config = dict(
    n_kv_head=3,
    d_mlp=768,
    activation='squared_relu',
    attn_scale=0.159,
    parallel_block=False,
    lr=0.00255,
    lr_head=0.00649,
    train_tokens=534600000,
    dataset='wikipedia_en',
)
Each number is 128 + 24 x the weight over its row's rms, rounded and kept within 0 to 255. Layers, rows and columns count from 0. The size above them is the row's rms in percent of the matrix's.

# layer 5 attention query, 192x192, rms 0.158, rows 60-63, columns 0-191
size [ 83  87 106 106]
[[148 155 130 112 138 158 142 161 102 130  89 137 122 162 149 132 111 105 107 122 154 113 108 158  74 130 105 127 140 141 140  98  92 127 126  93 113 137 135 113 105 147 157 152  85 136 119 100 134  95 161  99 144  85 181  75 158 141 114 148 126 180 107  92 117 111 112 133 162 137 157 101 128 142 137  99 108 123 112 161 181 131 114 138 125 150 111 143 111 141 135 146 118 158  91 123 132  84 133  97 121 136 113 116 106 121 140 160 113 128  95 145 101 110 143 117 148 141 116 121 161 109  67 147 124 142 170 111 107 128 136 140 138 144  86 140 117 133 137 131 175  98  86 123 134 111 114 151 114  98 104 141 115 132 124 110 140  83 134 151 132 158 134 114 133 182  78 134 123 146 105  67 175 141 162 121 141 115 108 123  71 121 128 111 158 124 132 174 121 174 132 148]
 [ 98 111 158 126  91 137  83  86 142 155 120 137 107 114 151 131 129 159 182 109  85 142 131 173 146 130 175 104 136 152 132 151 134 120 116 138  97 135 113 130 141 119 133 111 153 117  95 112 158 179  79 161 150 127 108 140  94 101 147 115  58 105 153 144 136 148 141 172 112 109 128 155 121 101  86 137  86 135 129 128  96 141 150 141 135 115 122 139  95 144 124 169 158 124  93  81 107 119 144 135 111 137 120 149  96 135 160  98 133 120 118 136 113 150 113 125  96 147 151 109 143 127 128 123 152 113 133 144 137 120 133 144 130 133 143 105 167 106  80 118 121 131 155 118 120 160 154 109 117  80 134 152 155 121  84  91 112 144 126  99 121  85 123 109 125 171 182 110 169 158 143 144 143 106 136 130 102 126 135 115 162 119 113 161 151  77 125 131 186  88 135 141]
 [ 98  74 123 174 147 150 132 132 152 142 135 158 150 101 149 149 156 124 109 167 126 162  63 117 134 121 140  93 141 110 111 110 122  70 124 155 130 120 119 157 147 131 119 129 115 143 173 158 165 140 149 155 136 137 139 173 140 138 170 131 188  96  90 118  99  90 124 123 141 143 129 154 141 119 121 152 108 121 107 122 175 134 140 119 117 146  85 108 133 143 154  83 157 119 119 103 113 110 130  96 147  73  68 123 132 106  91 100 152 143 118 132 132 134 119 149 122 121 116 162 141 134 132 156 148 134 106 121 155 137 149 107 120  89 163  69 162 155 118 151 138 165 131 145 118 114 156 110 128 118 130  92 131 125 158 183 133 143 126 141 144  89 138 129 128 110 107 159 129 108 112 142 134 109 125 122 133 110 126 182 160  86 106 100 145 103 138  84 131 105 155 148]
 [ 89 110 134 146 133 116  94 120 155 166 179 155 169 122 114 148 171 160 127 173  87 167 114  87 127  95 118 137  93 129  97 134 133 109 123 146 118 107 138 129  94 132 129 121 137 151 143 135 138 191 136 108 137 122  85  89 123 124 133 155 118  99 123 161 107 116 142  82 142 142 131 150 106 128 127 172 107 102 112 146 146  71  89 126 121 146 130 119 101 133 146 128 143 116 101  97  86 145 126  92 133 117 124 163 133 156 129 131 109 172 139 157 147 137 132 126 105 158  94 117 128 111 111 100 126 137  55 151 148 164 164 100 142 161 173 106 160 105 104 103 134 134 150 125 136 130 158  97 106 141 104 131 133  97 118 136  98 144 107 139  91 118 134 172 123 174 103 139 126 139 100 169 140 110 140 114 124 174 129 107 164 124 107 136 123 154 111  90 159 101 140 141]]
# layer 5 attention key, 192x192, rms 0.155, rows 60-63, columns 0-191
size [ 90  86  96 100]
[[119 128 151 103 145 114 158 130 115  78 118 165 125 134 135 131 127 144  84 112 161 117 137 145 123 132 153 137 106 109 142  87  85 124 122  79 117 137 128 142 137  90 153 144 154 117 118 149 156 114 160 110 157  91 166  86 153 119  99 182 146 136 129 127 136 112 133 156 118 129 142  82  78 106 131  98 134 108  94 134 134 101  76 125 142 146 149 106 135 157 129 117 146 148 136 135 174 112 139 126 164 105 175  89 154 136 109 183 106 123 114 146 158 137 171 148 138 108 129 143 159 142 105 134 127 148 155 125 124 125  96 132 119 130  91 116 106 128 145 110 193 114 109 127 151 134  63 116  85 103  83 122 142 120 113 109 112 133 125 160 123 167 150 120 152 153 132 109 122 146 128  86 161 141 145 123 193 131 127  87 106 158 138 158 146  97 141 152 126 163 110 124]
 [119 116 129 151  84 163  80 122 151 165 118 150  54 116 123 143 186 147 158  97 123 146 127 133 125 105 144 153 171 105 168 138 131 152 131 124 119  98 102  81 116 144  95 134 100 154 135 113 141 181 116 110 141 155 139 127 110 127 156 105  77 109 120 114 149 145 118 127 134  94 118 150 130 123  58 103 104 153 160 151 102 140 158 152 108  99 102 119 145 148 106 126 100  95 104 126  87 105 134 117 139 158  82 168  99 115 129 131 141 112 118 108 112 119 123 124 137  94 148 117 116 155 123 109 143 120 133 153 152 159 134 147 147 139 130 132 144 122 110 120  97 113 130 125 137 136 150 104  85 121 142 189 147 143 114 102 134 129 145  96 154  84 108 131 132 155 134 158 158 171 120 131 148 126 122 133 112 117 109  96 192 125 168 172 152 116 164 120 145  95 114 146]
 [105 115  99 134 165 160 165 157 134 166 151 159 150  96 123 122 123 125  99 120 123 148  89 114 154  94 148  97 119 114 131 107 114 108 163 138 122 104 128 170 198 125 131 116 148 122 151 114 168  92  99 127 130 163 145 186 124 148 112 119 183 152 108 143 113  76 102 139 135 114 132 159 111 143 124 149 139 131  82 136 149 110 134 118 154 125  73 104 121 105 120 121 140 150  82 120 103 108 128 121 114  95  92 123 156 142  74 110 121 151 109 119 107 111 125 121 135 153 146 113 153 172 133 126 105 120  91 138 175 125 154  90 154 157 126 107 167 108 138 157  79  84 124 147 114  91 121 125 159 148 142 147 130 161 146 125 149 147 101 108 132 104 165 126 136  84  82 149 115 118 147 162 118 120 105 107  96 108 127 137 117 102 132 142 118 121 115  95 152  99 125 150]
 [121  73 136 123 165  98  85 138  82 115 145 114 130  89  82 129 143 149 107 135  71 164 134 131 153  89 120 105 119 118 104 150 137  82 156 145 123 157 142 112 140 138 126 126 136 187 130 112 134 136 137 117 126 143 144 141 127 110 122 144 154 127 132 158 146  97 133 112 153 108 123 153 124 157 120 150 121 129 169 139 163 116 159 129 116 171 148 134 120 151 165 134 146 137 139  45 138 113  81 126  91 111 124 167 118 146  89 140 123 190 109 153 124  96 153  95  98 120 142 122 134 154  91 134 133 109 100 177 138 146 125 126 166 128 180 137 153 145 138 135 128 134 138 142 102 150  90 144 117 158 159 141 112 138 156 140 125 143 109  98 101  98 140 143 150 137 150 143 147 109 140 153  97 122 156  68 118 127 110 143 132 120 161 170 140 157 118 117 153  98 104  90]]